config.toml
head_dim = 64
activation = "squared_relu"
norm_place = "pre"
rope_base = 8190.0
qk_norm = true
attn_scale = 0.158
parallel_block = false
init_std_up = 0.0518
init_std_down = 0.0
optimizer = "adamw"
weight_decay = 0.026
warmup_steps = 242
schedule = "wsd"
final_lr_fraction = 0.0
doc_mask = false
Each number is 128 + 24 x the weight over its row's rms, rounded and kept within 0 to 255. Layers, rows and columns count from 0. Numbers have three digits each. The size before them is the row's rms in percent of the matrix's.

# up: layer 5 MLP up, 1152x192, rms 0.0931, rows 237-305, columns 0-95
# down: layer 5 MLP down (transposed), 1152x192, rms 0.0794, rows 237-305, columns 0-95
up237 058:121117151080065112108114096168086183120158116081110102166124183143133110181122114140143127099148111108153155130102120101125131094091136127129126126152138148080155098140112165128095089124123118126111138093192159086141118099147142120127130128088099167098159096152156133129114115121087158129
down237 048:131092115153151149158141129084166098114116120148137149151135119145169112166148131114161092138136128132107138124118106164091143124167108134095142118126162110125162108108147117077108158205102158106128127141127117109105118151113125139127117144187162085147093165126125110148128144119140158118
up238 119:146132115089148126136132074127089176094106108102101112097124161120116122176144100207168134133110090099137102108145152116108149115131132135146139136114130134099157119183132135140144117167132151103145110139134147137174178146103147124154145141131105121166131118118135135131137117084134114140
down238 123:082129088113185153120166148161107153119145129126184108133113154119128091134136127101129135149161118136134146148104166139126116093165150134137097138114152119103085130120127107133133123113118100148089101144101120127145164141141106159144117141157138140126104160178087141149128102098173125136
up239 145:139095140121088147128136100109069115142123114173125090114107131126133141114112113142108134138130120143120167141165150140145132080112138125128109095172108175092124117105129148117107148126155128092138166123158159100132128120067117064074130156115139132111136155148147139173132145138082118121
down239 144:079139112145129134074099134102111177155124171115109144143147121106114133151139134129161154116155092136141142130084125097085167129142155165152140151144132138119110125149118137165112117141157087123107130158134126134131133159182138147097125131109099160122123115119144108123144133120164135161
up240 129:134147118111099140134183102130107140119128112129106125150109152128124120117141134197101162122102130116189116045123128105128133138100120122109130167154106176125117123177101140134164094143140163114107119118106147136162158112131202136116116150089132148137143118138126105156136112084105123113
down240 124:138095140100095133157115133103157100096101147139152130102110132123116085151080144095139112115171173137119143126142141079089099115132095126080122160103105137133103130131121173141151145149093104116132120127093148136151100115087120097164092119174136104111134126105122110139155156162142158145
up241 125:088116135126094111109118130134077127145142123131143135158103134180126136152139089144142120147145133148147119128152154137117086155160140085140136128137127156123117086145095165118153111140126102158141109109184124101131123137110135128095078121093133123087148130117131086167139133154139078158
down241 127:141097137133157156124125156155103114139184177109134126114148140112115100153088156098143104146076130133151145142102123121146102124083124161124075078117176116110119128125106133125106104132079157157132116115103161135106149127127112127152139118149121130143164120150127097126091146177149127127
up242 055:153091153113109091109158091125120141115090105089104105129120188133102132127141095159109175124110076104131154132127108134115133159130133118156063117144154172127109097145130196137123069109142134153143165102143162079160120085111181134161095155106149168107143086107124115133134134121113126121
down242 033:135092093097138143144117104086164137171132161197141154106162156135165123140087120077148148136112094111113131095126149111087120115147108086069160129150131136098164144121131151125159122111119146120121125147127132124103124134112158138152157163133132135167135130107140163194165095128155136099
up243 119:106127118138105112153125117116095111153150075142152135148110127111145106146126149127125107123132117161136095143159099146174151142144149135180125151126118135119149143128158148150124114122165109133120136124144153123170107074070124120119060102127113163122115125104162078158134099105134145210
down243 124:145129158172155151109116155117138120108151138083068118107142122109103130139137101124112146130143175079103133146112108101102116096093096100098161074141106162124129128117124108141145119140138126129155113131110133130140168132138133115140140144168131101131119120129097117117134126144110142108
up244 062:116141116097120113091135089105089153152112060100155091134098176140103148163100124168095133141104119108144146107138111136127143104142104104101091156148151129114136082148120159185109111133113140105097159102158155102122136130149149132153099136110134173142153128136158116133084116122107156120
down244 047:131129112124070096118089141118138119124130118157136176111147108111140131110109222130127115136138162133128095117155100126122113167138108131148142133131114122112145130135146095118156121148119131147130135166075151219103139115102100129149152143140142126123112146083147139127150141135132135155
up245 124:151152145085142124130167077152138169110154116098127115117150150147131124143086116147148102115134093053125109135106120139168116113140142069169146124140163131094133124174147148120138113149120112124178127087131174121140177142138140113087126168095126123140124091130113140117097128118088151139
down245 135:080085144103151143072153118087073133163078155152102155146164136141101115090131097110111118133140113147120136140137134108099111155173103091092135131162146145140146130148108119092123149139097140149141106113097116131131119132115149136130116132125104072146148144121111150125126127105135125124
up246 061:116143179064099138165161103122141133112143082134148109100150137162120138136132114178123163126123138115111125119127133119141132100131113129112106151109143167113123093159101122137101123111089135112122150072164190113141122137127179085126134127128121139121178110131160128146122097117115150131
down246 047:117113126164136115127131109151168136151136124114165131124118145113126128095109194081125167107139171176114120154115089122123115171145118146101107119144131137173118143116122131092121148126161134135113100101110155191139116109113102117176110157140165119150165190091112105140152166133131109110
up247 126:111087164118133145106098134114085149112119131160110079145114110128105157140097134116100096118149141143098132122110114145114144142098143121121109108123126115125091117135106136153168143139153110148125126075144125097131126119152109109142102144084158108124101136162116089151133106139155096146
down247 139:136140153179097074114152099139137133162128086112109130143117131098123103131096129141121112138131151089130131169093125114167105080113145104146129109164108083137138116123121148133152183151170159144098126108121094136159129120127136118092114093065122147111111116115173139158166131157116120131
up248 115:104160130091135129170153071145087157167149108143102119115074167138136124110140091117107129141166121158152112117095142092160118111131182121117127116093139116130129125134100131126158138144104120110099149132166167124148115109110140095089090136131125134088076092099107138120111156145163125134
down248 124:164083138177137122124155163121097086071084119119150128147161124067081115113126130112132177134115154136104148152141140114126152089119170146153144115122165113140123132102164130110072145128095123146111137128119105177122140152081103133141086127156142130130133115129103157114159133149115140109
up249 127:126148155120120151134153100137115115151131087143137120156129124106122146145120132130112133124149108113145105124126149149114141127120174097138107142088121121092130133097125120152143116151117183149147126113120136134151156158131129094079126130138127146177096153157204127091098153140132161203
down249 139:157113127143136130064119115144129138128081088129136114141167136115140118142137120175099113113158130074123172103112148074118126128117158185129103129108111141116141140132155094117101128119170127164117131074154138139126106160116142125121115139144134144106155148115108181120119173106132089168
up250 128:104168136141152145158098081151113113147114100150095116148120141133109164107076122156154141131111137127153141102125139175114138131152134093150120116127116179126137133109131114109122058088113082117136146106142135116125165089080138115098115130132139124157142100142122106143110108139106125108
down250 132:085103122125132106139142131150140128101102128183136125125127128115124152093117146100163087115124098114133141087138102108136109126113148120130151148135139137130095139148124106079102114125093091152121126112059096148150124127144130133149133146110132145150115141146156137108118152130100150125
up251 068:099139141127101130136123107142114155117170082136127090137097163191135115123111121177139144144139149145150136142138122098112169123132129101148111125146122129088119100119119149130140115129115123105105120097150154120165138098102168131100129154114115150113158102136164124138133123132124130145
down251 057:115138120141142089152163124123141150083119106120116089130139088155129122103148110164147083128116130070138107136136116156103165170142150163144075131099170185140110174180129112108110127112085142107123110105110134101129139183149117167148120115125144092130090134144114162091137115100112142108
up252 127:141135108112106145154164065107093122091153095169115122104133180139151179118125098149124179102134070153146176092100149118179120128128106093132111103182115172076122108126115143123098144143148157131128131119131137094137132088117106115115135114094107133147173155148134143157094113135106173129
down252 126:151144163111150078151138133136174107119194110103167099116127112150153121113132148115129094126083149091118133140122155142119124131140128170069125110139147138130112137100125140073167167126072171119111136138136125104118107117100133164126121106147109092171125173093096150127150137139125092137
up253 054:104125176121124112156115102150113170130124096138114114139120125117115135160153118142104149132164108152127137082115143118109115099111119120152103141152147139134154139160139196151099119104143119134098139074122148074120137123110145102114124169084129150143141094138140141201102151145103116126
down253 030:111127096140086116139141143135142130107192134137117129145087140110106146144133178106105135129131109195188149132131144118137127177147125138115116100091106161104183163138162098090120116149156132153129153134153103128133116128147125163162166161153124161137103115091152136183180122137135147105
up254 119:132183109108075149116163113115147092142132100150100116123096121153146160112144109125112152069169091140122116149149123138121166113150149115121119135177131187126133132142101149132104119143123106097086168137126145111116142116131134137140080149097108122104116115088140118208136120156105116098
down254 125:147118126128140117145149164138113120138131143084136128132131162096124114122143142131135148159079170157141116134130099135150098185080157147076105136129150130083130108102157151137115105103077127144170142116108115105123122149092092150154112109165158177117138132100132111117137144147148141114
up255 056:093114176079108096110144128133126133110134125110136126109108136146111147130127080166112128142168120150129133110112128115128116116154116114145109117154149134121141105154080147154089119112139141115138165094142157118157140120128128113110108118140107175121145114148187137175117116120086134122
down255 039:106093120085091068112119113071105148114108170166157130126133139126151123089077164130119132118120124133115131150182158165103108143135135145112157122134101142147154121188123128121144131134125144153115121121083118120097115140162101094130135115121108119120133136128085198147182138110130112074
up256 143:101137126098106125138100111090116168118122074067106128107134131110096101134150079144131174143112108146158153153157150148123128147136134154131125126158115146090122089183154128123107115152100166118116123130107149091156127095094135094127162137085096154088114156114145121146122144094079103116
down256 140:107114103124147081135141096130134137120122162138157069116135142116152086096114102137141162142155170137112118136138171114102124150116151140146127139116149120144178153114128118153106127140122139124114117139112094125150152091123135152109118135151131115115122145125129108101169087122144091145
up257 070:100110107097095135143133108103114161125141117124088140149108175144126166151129118157116127104116130112161167094137097125107142127136157113140107149157152163103121099159145148146108113138167157122079113093150161125171161122142166095155122146096105141120177120136125127159147091131111100162
down257 062:119123102138137103148124125123125143121089146157154121132163142129155152100156128106159101129135128112123110163138133165138096134140164103109163141076131135153141124129182117098158134105091137117140115164112110119123121148070154136152122107143114130142108173099159113137127132162160157098
up258 101:094146108119142155120129110135113120158127115132154106159151146140091121182114110137146146107101140133156121121072115153113173105118093131126123118156150126069113137156105119131134140168132134099137137100135138127137160045130118121088133128089137127175152109148132135157086107108149148141
down258 108:174099115116155149123150108145138077152111118115154154153137103117147068106141109112142114103115129158111139127133133128114146140101105177072124107062120120146156140083095126132124122101105115121124095159113122140140099147124105119156130126172191115141101157136081139142124122104144125148
up259 116:117101131069131116162106162122078181116128100155129105098137143109108088166148124148110128101133115136110169121170144133087122150139117125170128135137108132143132121139124108162124135094141176094116122128132150110138093087086153130132097140115104162103153127135140115115164110122103119125
down259 124:124144155143115110117118121125155139099113095180118125161130117148128159132125161165153116154115138110129095145109146171133094128167111117145147146130124135145137158087162137111158128108191162136134099103121130095133112121124106116140120124151131108109121153163102101109121090123154142156
up260 146:119123125150113120131142094145128127140168134060112103127138157144134111166170076139117147153131155124166168132108125082121105140095101147170134147157099153117105109121134156169067116183109100094121131124148208133149149115151115124115139139135113145133182137131182108151125117126128129111
down260 139:144138138094112113121125133079142169136136178135107140151154123136183077163150105139175200137126138151108151151141138128092095152153118132112134107101185111116152150086158113114114137118127152129118116120105156129116130138147171114096095126169153119136096117113123159106151097137125166146
up261 125:119106154118080112138095163113095106143108098125128132126133115104125097152127121165145143155149123151158115122122116059115151110122110126099133180115159174103090134122109134146121133146146095089122115111117114121148088146093122128143087139129138119139118141157112111136156143138112112136
down261 127:098074118120148172156101072107120138083112148148098141139098118112120118118104140151111117099150121180132132124149097176091107134127122152121129092129166114189135103135159154100109117106168139149108085119134115116137133187133137179123147102169122104112126118081095156145141127108126133129
up262 124:122149123111132101162117114091120187117145115093141116114152122121141123129105138186153145163115117086125119111095119140109119123109166083153141125157137158067089120146137161137154103156112148115142135079088167133120146086103166085098096130075111120134116103120126111107078086111100172105
down262 133:143202149118128124143098126101108160139114157212173165142134114115137119114120116143136089132127112148156139176137176159181084104155116117110150110104131139106113143118122171131179126100100140119102135161147113130115113158118134137140111171131114129152120112113155140154135150142147152143
up263 077:102144133111117126131143115119104149144111091143115121132163197165125153140133109206122167121144101111150126067109085141150127091105116113156102136090158136114139125112107140147109087128134139128131161098136160092167142148126155098094133159116141146151155133156158149131095124140118143131
down263 071:114113117139112105143130118100141129120107122167157108129151140142138127129133165090132106109119133147102126141157122098122107105096149142126154126138068105134103099121122123130119137108134102180149086151151138161123085127100119111128133136147101129126140129097109142140155129131166143136
up264 148:127143118128119158129173094106113136143097119124126124152142123133125131116128141154150144159166134133134129110131132091108161129130175094152098112124176188046090143098123139121084111151100148104101143090113161147149184147137114063065138127141138148128145142137159122149072139152114161124
down264 149:148155165201148174141104133110130142158160149122136096121125182107125143138125126153143137125133138130092150157124149126105104093135125131138128127126118130066141105117118156113081101134132126169110171130172098114111137119135155157127180089100106165127129127108127148077132153107127135091
up265 077:114109174080112123169147122083114126102134100145101099112127165132156111138112085170140143175122135123106152091119151124110146110116141091137094125140116132096112120132130184125149082120131141136089172104156160092147141105133147083133119130079137125145175079106130137129114146114152140130
down265 081:125121174141118170108116149138081140104122100126131143163155081187069112120157122130143119094107136107104105190129109134131157153122145132083147120101142134150135095111159123103104152159133143109116112132126147095127133146140099134149126119140116140119104118137099163107133130139137152123
up266 123:137134154096117122144165087169133143123152083095136110160146137155146128120093120108123153104122113121124123136097136123108099175112097150149125113107097122148131088155138180127117133120170099126134170104110193116126134122124102120120072107142100131157112116139121102119107153155125128121
down266 131:116147105144181151102131147065117133165108141141102151105048117117157156137124153160138098160163140154109135129133173107127170107154078130122141130156109108168103180095117123116146081138123119134114113136086117123129139137104120130104166149128134117120140129170131112141151133131121103117
up267 060:110137147099114091136132098131096165117097100104127116159143148135128109143115101159105156115166119106157140085101125092153121113125122086165117141159137125134149104157098131154143127145094132140121110106166165129123128105117179124117106160130143139151180099131116108177099146157134137151
down267 043:145073136142142109171144114119156078087088143151134132146120132112085128140128151136121075153120086130121116134099126157103164128139166153110155115110141150169128113104122154080103150119103122126089091138121112129114102111114118133082156139138141091153131145099142192120094150132121138154
up268 108:109129148131115113121123086091144126119124114136158080118185133138095147113118136154114136128142160130161130080131120117140147099121120087096114167109171131100134093137104141146169112185148180137126133089112157122115182097119142060082138134114160120168152149117153141118150104094133132120
down268 119:135162115122140145128128166140145162137163121150087144126114130085145126162098146122104132136113148147102120127130112122172100167101118136108154111123120101119124105134127140137173109084137136178146126145098111173135113129161139177171111159155090142142136109110119153148169147135113078154
up269 111:123106143131123120114114105071130166125126127103144127139128142134131140132141101149108127136091134102172120148121129128151140108110143121168136128129134124131132120139134100143159076145123121131158147134105107128172132097129184160176151132104094152131135074133111112172108100117059103127
down269 122:107144136132137111168120110148146116103120116170149160136154110127171151099087170102126126113180159121139108144140118130121108179131153125097089093144125156110123124116117168138137086139109101138076168137135148142103103131146113064112105136135083126147104137122152096081169150135150122107
up270 110:119170116135072118117144105152124109113148141152137117133156154132117108119152120138155148142140093114122164133144168092106136149089163126118117163127144121126154112131128149134084124126121164097118132109136151145184161129170133129065124104097132112158139162114134142156104162104136153158
down270 112:120101125134148169134069123147122119069186127144119104145078089121147113144107136157100108101087122144147099091132096147130141155161140141126137135092126131163095169144135119119169130126133123095140105136142123107112113101133146132118122120156103160166115154142124099101123137131155110126
up271 057:140149157122131126141108076125096166149112121099112122150131163125121158160113135179149141132110084122142145081105095115124082123130147118157091107151147124124121102187070162172123106163105125103111134081155176133141178121155166117125143116107089172146114090126108125113133120130130144138
down271 040:102102107142132125130062196151137129105144134105109089113142133120088111139129127106137149107116135149149125153140119143138101161151118098114155152103113150135143164092144133114155184136117125129115086176132116142136137098152126132127105113129121123141124175133104108110151182113108154125
up272 057:096157136079126130102150101165123144160157105106128094162133180145137127144159090147141103140151100129098126091134125139133136068115142104153088131098134140100136108165090153165108106150137148116105160101152173108172110105127129131103102140127099119145139095148147149117104131132118167136
down272 031:121111100105156120141097126115130119140108132158166154114127095083146136083131121092176187127119201102145145144105137119136129142130134134119108125147154159106140186136163096140161128129125112123125145131077167152086119071158097124134166138126138105128110150134118123126135160125130151150
up273 118:141120133129152115160173098129146114112149130105155124117117140171125163120104133166151142139119146088173134156102127149159173129116161089109137126147169141094092070098140105130149052099112127097131155127128134124142155114121121133112128130133159113150161096129132153166077142128098152105
down273 127:139183141154107146162133126168125164141111120142162134163122125132111145134164091167140155126178191130132119109156123142126136127111157102118142122163112119128109153098177110134155111117170123141117086156153133119127120149099122142114094148131145133124102158105119068099184132120121133126
up274 051:108089132134122128149126154162093156148131066123094136135148176171116145112143105159086136146163059127128134111115125138132169110126135139150088117093126156107112102146057166138108117085161140119094127123175142123139123102135163114081121143121149161112136142106144084151110095110128109137
down274 027:098158130155089133166100122112143166086143148155113109154152136139070149103092131107148128155090131139116124123118144135125128154159156108145111128162082125124145119148172146139134124165128105114144125124148158139108136107091119123148116071131130103111103117121126122141174132139100143101
up275 075:120113143072095123131116098127087127138131105107135096150119158121122102110134097149113169119180083140119133119107113106147149080088142127151127137139131178127121122151066183137114128150140137128123114103164130099185152101162167138146117148109123180108134085146143115135147140152111102130
down275 072:194143122094129152163133125105119156137110078121133129107134124118119153207124114131126114165135127155115123153126165176111131131151097103120135126121088080116155126120177114126091120126151132159149130164143150142096108147095138181194178114124114116076084159092156141134118102106170134139
up276 062:132137173124118105127119147136130169109125078118132111125151163151149141138140122190140155106154128128117167069090140140108129120116119114139094149120139161083116113155134138181151075117119108089132142113172151105133143114137168099099129141087102149109170107148158145183130129125109138132
down276 043:122121102138108112126114137115154113125130115104157130094096110107085157119139138079136144159143152173158126141134151116105100187104126098119117137124167159103102152112134139135143103118113097135126118145082128124134141074145167151119152102134141135100151123133147105139142123167127132114
up277 106:139137145117154121180100116119133109137137127135126155136104169111149126113094128135117157159142132143177143144116133167158115134092163099128087127129108158077113118145144146160112092153149161116174140137101102109129116080105176173118134131122075132129116110150181115141114129144131138171
down277 117:100094107122129126143044135136141160128109082123098126087137139160130146085117148111152138105150145108137107107093106135137136132113161096142133106144147135130132152109126120139101158132109059171139147107099149108136130104127105101113155134173143158096156143111092137121121108136084133132
up278 052:093150145099133123144153095118119163111119105094113126150165154136103140150131103128152162106128121134144150091136098130136160140093126103104091129095137127139145111129107163130126128124117118098106119116139168107118102095117182138139097132100111146158184117136157140174146154166123150141
down278 029:151110135172142115141080149114127116115146159141108155144127127133114121103134158092121100152124162125104102146103157140146141140142127135093124118159067105137146142104146145086139157143146085168099146161189096131099132135070092145161123110141144118104093121131123115124151114113158141138
up279 061:069115129102117120133140124146112136105125116105110086127126180161105113153097101168123156115167122101113161104083101146123125142122141110145085122161145124129126112163112136116110114105122125119128159113155147094170120109106132096135128156096132154134168143122133112149117096110120161123
down279 038:121088146083116115169081123155119121121132114158077121117127110134138112106180117126100153096130131177126129146098136159105126122142107164132137137068128103120125115127151147109166164182112169137120127125163101086142135148155140120091118098159091125109118148149135103096121150130128102134
up280 061:150096141081084118120139102122102179142154081128094113114158128145116132124124121153109135139145101108150132120121098112133131118138154126125107138089131170104121077152143120161132125136102142115138111058126184100158126161140143108123139125122122123141149141157176177160109107136137142125
down280 047:101092142104099116124119075115149133139125152135143120186138108143143098135128135104144092100118092124082130075153148115138083098105104158163134152130136139143159135140122123055127141124081116139103164110114154134083149166114144151095117115118085109098148140106110130094142108139102106114
up281 129:116118122120089104119121085128140160130099086136119134183101144130146126143117114140147156106187130123138145084134103152123148137129144132161089126113130132111106128131126128116103054138139141156128119116159130087140141165112164116127081143101110123139098133128133122102080143126137144150
down281 135:116126127131100139122108120112149125135118121145136100109152125083121113148112166088127120168130123118141109101165133085117141127151119108127147086098145089125201093166139159109115109155161108116147119196106155143136116157098122115167179107146132128119151161120129144169175130130163122101
up282 049:149116111101093105154125086111118149124115088109159116131131148148095137175102081129148158129104096107133179110123104104109121112097165124103063152119132113151141111122127152156156096121117122082098122078113138090177146121130124124145124169083080166167124140132107132154090136110116118118
down282 024:101122130122096143079122141106129142128100127098135176096162116150099145110087122127164140121112093127088105117097089128132125120131187099138146137127178133140146118112139146093125140106130131122183127130118155147149123131112136174162149165120126120100102112137172129126139109151096191149
up283 129:131134186121107139132144111131131131131115106085149095146172136122095162137145143135100150103167137143156160126118135143101154159130102097105039114125161107099102125094104115141129109138110117117136134084154141119108149118186111099087122108117122112170123131158131134135089146148159151124
down283 135:105107122115143113159139138155140128117115120115172112105141126136109149105094131118116115106175152125125117167166148139111096146139140164110147115115102124112119115143114104107124146134138139135115169128153066126114132127124088107138173109132123130095100120112124163119129162148158101118
up284 069:123105147135078122159156076112095151101152093121105100178121173134120145120110128150119122127149113119119149109117090151119108092102154142169112125130162165109112111130085146120151092123111144101082129062145156085158101143127147086088098176092120143097171092123128122132094134139111086117
down284 054:141105145163100115160146164098093135108099113128117131096163099086174135120143133130151162138111128142152128127129110097145128140119160112150112124134157137144125126090174145120126130100096118141144140167120108117134161105144149111126131109173148152088125166106114138158175147138123161164
up285 107:097106185153093125137154147108116134171083096113128115123136131118153115133115112136108178098136083132136147146113143130145143125068143160114105138116110120099148125142149158156118141134108154129121150114124143128126136163137123138109104129126080146177141109152183100147082087183134118140
down285 119:105144123115107070124132171072120133125113140159163149107177151156165115115129148130206110124109148102125097138129176160140134125130108161130157109133134144130150126110163128122133151124107141109133102158140141144132090093078118146143149151097182100125127122125145124093179126147121177113
up286 137:114151200119124138123175127109124159143123103127143114094174152120118139100111142113142115132148136112112161127105079145137147124095158110164126109089100123120134110124149113125169088140138137134150104112129143120162152154103139100114141179136147153137106134152117177114119137150089144164
down286 142:136121125167156116118159130112134148137125089099059071108137096109143089153134140047128113119123127147109158119111134151118141121079142156136153101132159124099069123147128125112125114152103165141095081131124130130148073098127090161143132133113134127126132155109095153109081140115168132097
up287 150:113131139103077125162171090136084129119127122147104143115114151121102117139147102180118143151126103147112112136114139134142147119120132102117088120137140143097130106138124128117151114164090125123152150103124178127118136090153100106137118155079150123143143109157123142149114148115121160143
down287 148:130152142128131152152155138123167104111123099102146115136136103111107131127161111109175095128130122119106116130133138087103116152096096094125117127105109125105151080130157148136138115149110110149138122125121134103146096187102108119164102188139195123059141117098120095118138132160121107176
up288 133:101129176105115117112126114130126173098150102101127106106122163146087118117121098150120130120106139087152113135097116146125083114116117139106117142147114120119097085113128139103104112135132145084198110136115123118152144100176170128172130131116123113134114108118137132119140118154075142134
down288 133:111131134164102108108146065108166125133128128130093118110129143125139123084134105113168109141122106137125118169096146180132125100077139108135113134165119126144086115122093172176126116121124131161126163113107111137100081131124111131127155164115089133124124142134083095118143148156100137119
up289 115:069135124098144122109105145165121172132141128100092098112108150097127145171148098159110140128082148141146109134098112140154132112127167127097148161125123178127120142140108136122096110099147101116151099129089127116215174093149156141138155118142142121113130121134164086177158118106160114154
down289 117:154119142096154131190145111109133107149121122163103109119117116136136144120138105136117109162108094156101135126110109141150143107143116125138096124162146139110089110097089119105149118148136138092119150161105127149168131094146120111132133168164118120099135138116116144135106137162142092116
up290 057:148136135060086106113138067113132150124148098145092107139122143132129141147107109205131126128151130114111178112131110084126103130116154128142084129125118175101102117151105145154117112112158120140126157075136180093173088095101160122129106137123151112113119101144185131158150128133117164155
down290 046:081161105099192071164109116106097132110100138170159147086127112144165127133126133110111134127152141122135113107133140119156131068154132081132124153175136129141096157173126111144144134135131152126134083107137086160106159080100141147113147177094122122126132118130094108127122102108121116128
up291 055:093093180080092130119121123118140126134114136128112105145108141128135157125125093131145167114136139128117162088107106126154123106127152136166066129124165131091131077116108138157126115137127125079120140092149174127165111136148119101155123121134120139144119095147126136147085110115087152161
down291 035:163122141143132116136176189111130106140171157133144136129132125119137127114128153110104105152113135111122115132128159128137127118103133168136138125129130157136126159155114087125127151155073138099085108151146109103116155138181126144115098110146133091151108132116109091121128097167098140101
up292 114:141117115135137143142134091130143125135145114161119096132157133149133140168161101144117177094143092146162156065104114115142134139116137104105092137117147144085128101118105128123100110143110171118125163140111157133136156134135117132083143127126096135148113119141162121122095146113140171188
down292 124:096102163120163138130115109110134184130144121173131104120123111138148086135099104099111089117137130098114158146141138123122080105073151140117148171119150122116150132112138128117104142147111139130141102124112128135102193140113069113147124141169073100138118120143095137124136157143111117122
up293 067:104127158080098141148158078119125141141126101106126121095140146120137144125105074192130172130145099134136144126124117135092144124108124115134121130159130157107132117143118161161106134124117138095134172058139171074129155110132149107113120150127110142162154124142165119161136114151111133134
down293 054:122125079123112134114105123101107129097094095132157119146161118121120126095138083130137130094135143114095100151180115158128142167123129182127121127116157135105125146122149103135152125065167155160138134132127146142114105118168149166160117135124188103145149148101155114139099156070168088104
up294 104:114143150121123125123147114122111150125117094147161119138093168109100168103142117158096139100103137125140193098125119139144154089107100117176106099162132120107125096186121124154145115117140151131107172124103166133158129103116141096124100166140109123131104099107104141125088121141143155160
down294 124:144123126161108125125116125106121102105118157125121137140098108110125142110135181140152101141139132149117095119184162096133152168118161138087106150153108139197119119138165127147126109115060118102097106120112119132139109101148092099101145116132124119105140128131130123088124176152127145116
up295 066:102138134109119110132164148120093126097098111107091123153161140182126125108090094166125154140133126101102140151096104107101132153116141118138116138147126176061132115134120141171106079094110146154156159085152134091136129145134161143124115119106095146142129133155140133163099142111136143140
down295 051:152122089136139143150117116114148113113098168095169155113161126121132081146131130109141153155144111143129138128134136137132107091119124154145126101153144141121148102096114095125183142122172099086137140115144094090113115116122135151124137135161115119133128125137110110151150100163157144118
up296 117:141133122104123135171125125135057163117131129113125130091094130136129106136141102134123149138150116154189156151156107111098110138106122117156126143118174168121119118158098193130142132108111116112112150116126135140188123119123119125109108138112110155125149133122153099171098131116132150164
down296 120:160129116121079120123135108128181121151121140125136150174083114146157154107148158115066123109121165111071106136122153145157112161160111106128131096172085142112159101101165103151140167099156163139161111134119104137126105132157076144160095103137146090102144164127137103117147142107128122115
up297 110:102152137129122102113154077090144114111120152135145126139171214144126130144159107120150126110133113086117137110138132138137136051103130099115109096143143142103143121111122150140156078123136155121102164100104178119115162122120144086092167157116106104161176134105128128120098103121157113128
down297 121:134134119121170149143072152126128173145107114121152127150098160052127170154114159131098145112111167134147130116139153127159134127103143146148141118121087122143167133120173131132151167168137097154145136184115156216111122155154096145127138144109142124112122135125085105099167148126118110132
up298 054:108127132086072146109149115119098135149137083097135089117149170160119146114167075185091165114134124111116167086122153119135143160106164137127090154099106171123109134118091199123111098151130117125145135094154145138127124138121161092125116141121100125115116120122141138163086130141121154160
down298 037:147102129140133116145095143073160097110069150134174124131153147076153158146079144142111078160107111132104154103113132151161117109104137151140133099139104150109144134127142125119108113139134160165127137154069110183102125138143127138124163105116118119135077145140130136101186142173127167102
up299 062:119141156078120098128160119107089168100132085142088137140128164164132163163099120123132164100166128110144160139122117147138152106138161090141082108127155155131095139129110166196116083143159083107127144088144147115154126110124171082107121131108115152110141125145122139114097134133096129162
down299 034:174130117131113083115123115110098147107120120123116105157123185138129101166124136123168106146103116102123156136171108154102115145113100148140156131184103118137176126178084121140124130145142096130159100158123107151068165140131128161186136105123107094149126108110105135116133134123118157119
up300 055:090113157130135137130139103161093146094154086102110129154104158161132129154150078178108127139149104102188124096133129115125146149116149148104072119150171142132125085152103176149121109090159127109140148089091167083108118136105138106150109141116089156091132116122100147160111138127104111107
down300 032:141087106114099153156075107106092094110127114134130118091138121096151168090075090111138172173123113133122122093096142132120135110150140115133156136159135161146177140141133125132134147149138125139127102158131130117140110101076144140159154129148098133099105113099169118118159119148155166095
up301 125:070144175102138157120099106150101147148135107086137156131119150107120110128146100154108200084099129111115124123113111140112121134118133155128121131131106133143094134145079123133135097173107117104167130132128134110152117099146144128152119104118134120115158111168108124128172107111127108155
down301 127:144142111115148165135104121135107111113132138146078133143117115118151151124148096127118136158127113148134107126123139154130094152138127158141127148163122108153148168138127101129186176119153112161102104139114108159101155152142144114095147172123121136106094146159119116087143112185156177108
up302 057:107093130113128123149149085123086110126097131143133077151123128164157117153117127166104159129134105139151117123134130115109141127115138100124128130122125119079126147172134136130116119119120124133094165081158195119171135165146167140122105163131112147101167116137131102176120091148111166153
down302 047:173156140098155104177155104134101133119123099118168154146123165132130113149101086125119114142129113132108080149115106139127103150123170140108101124111127129111121151128135133149107109156106135118134124122134163114119116134139155185117143128108168058146083119110095105127116110107133173125
up303 053:105127135066110098150139146098082177124130118126139126155127152169099145134089122162105127107128098145117117127130108140147093096117159100122104140167133144119134087117136149165107107112134108130142119060146131092140117135130143106127114182115139137144175126147138126149108122140116141115
down303 027:100123098133143135128148118097129137143095135133137156089095141122123130145131130139146110130183139139162106138119161178136131106132117104130119182153173169127133156106135091076128111123147130158114098163090099143150145100117096173085131127162108146166136138134141125067067166103102145128
up304 104:124172112105154122102141121139114166122147144120135128114133179096144211134139112162129103118143119120141169105111135129161101102114086082165133148133141129091144144139119101144167097155150174170145142134096122128142129146136141136131113132151093138121133115133122137158150086166124132119
down304 102:156076161163095116142100126135119117104127093130101119169128119141090068113139138121114129143133136137113099151136101138099131167158184170108125122121109175147116131092117170132129136096095077089123112110158150165135120120116111145153105110130139123118124173114124119092119181101129117127
up305 057:140104160105117128151138109142124164105120077137119096139123137140145114128113093148133195131141091145127129087128091120160161144126125130156109127136123130108116096142087189167126110140146134115138175091116164125141101141102165112099111178114142152127151138116167108164123127159117138130
down305 041:107112136136123103144140164101133125079113122113135144144139126147125074134132117126142116143100126093152164102111114159130151154110136146132123134121124106086126163175115096095098154129106121150116095125160135129107161134114136108147124141098132133155122158159127142147144105101116182085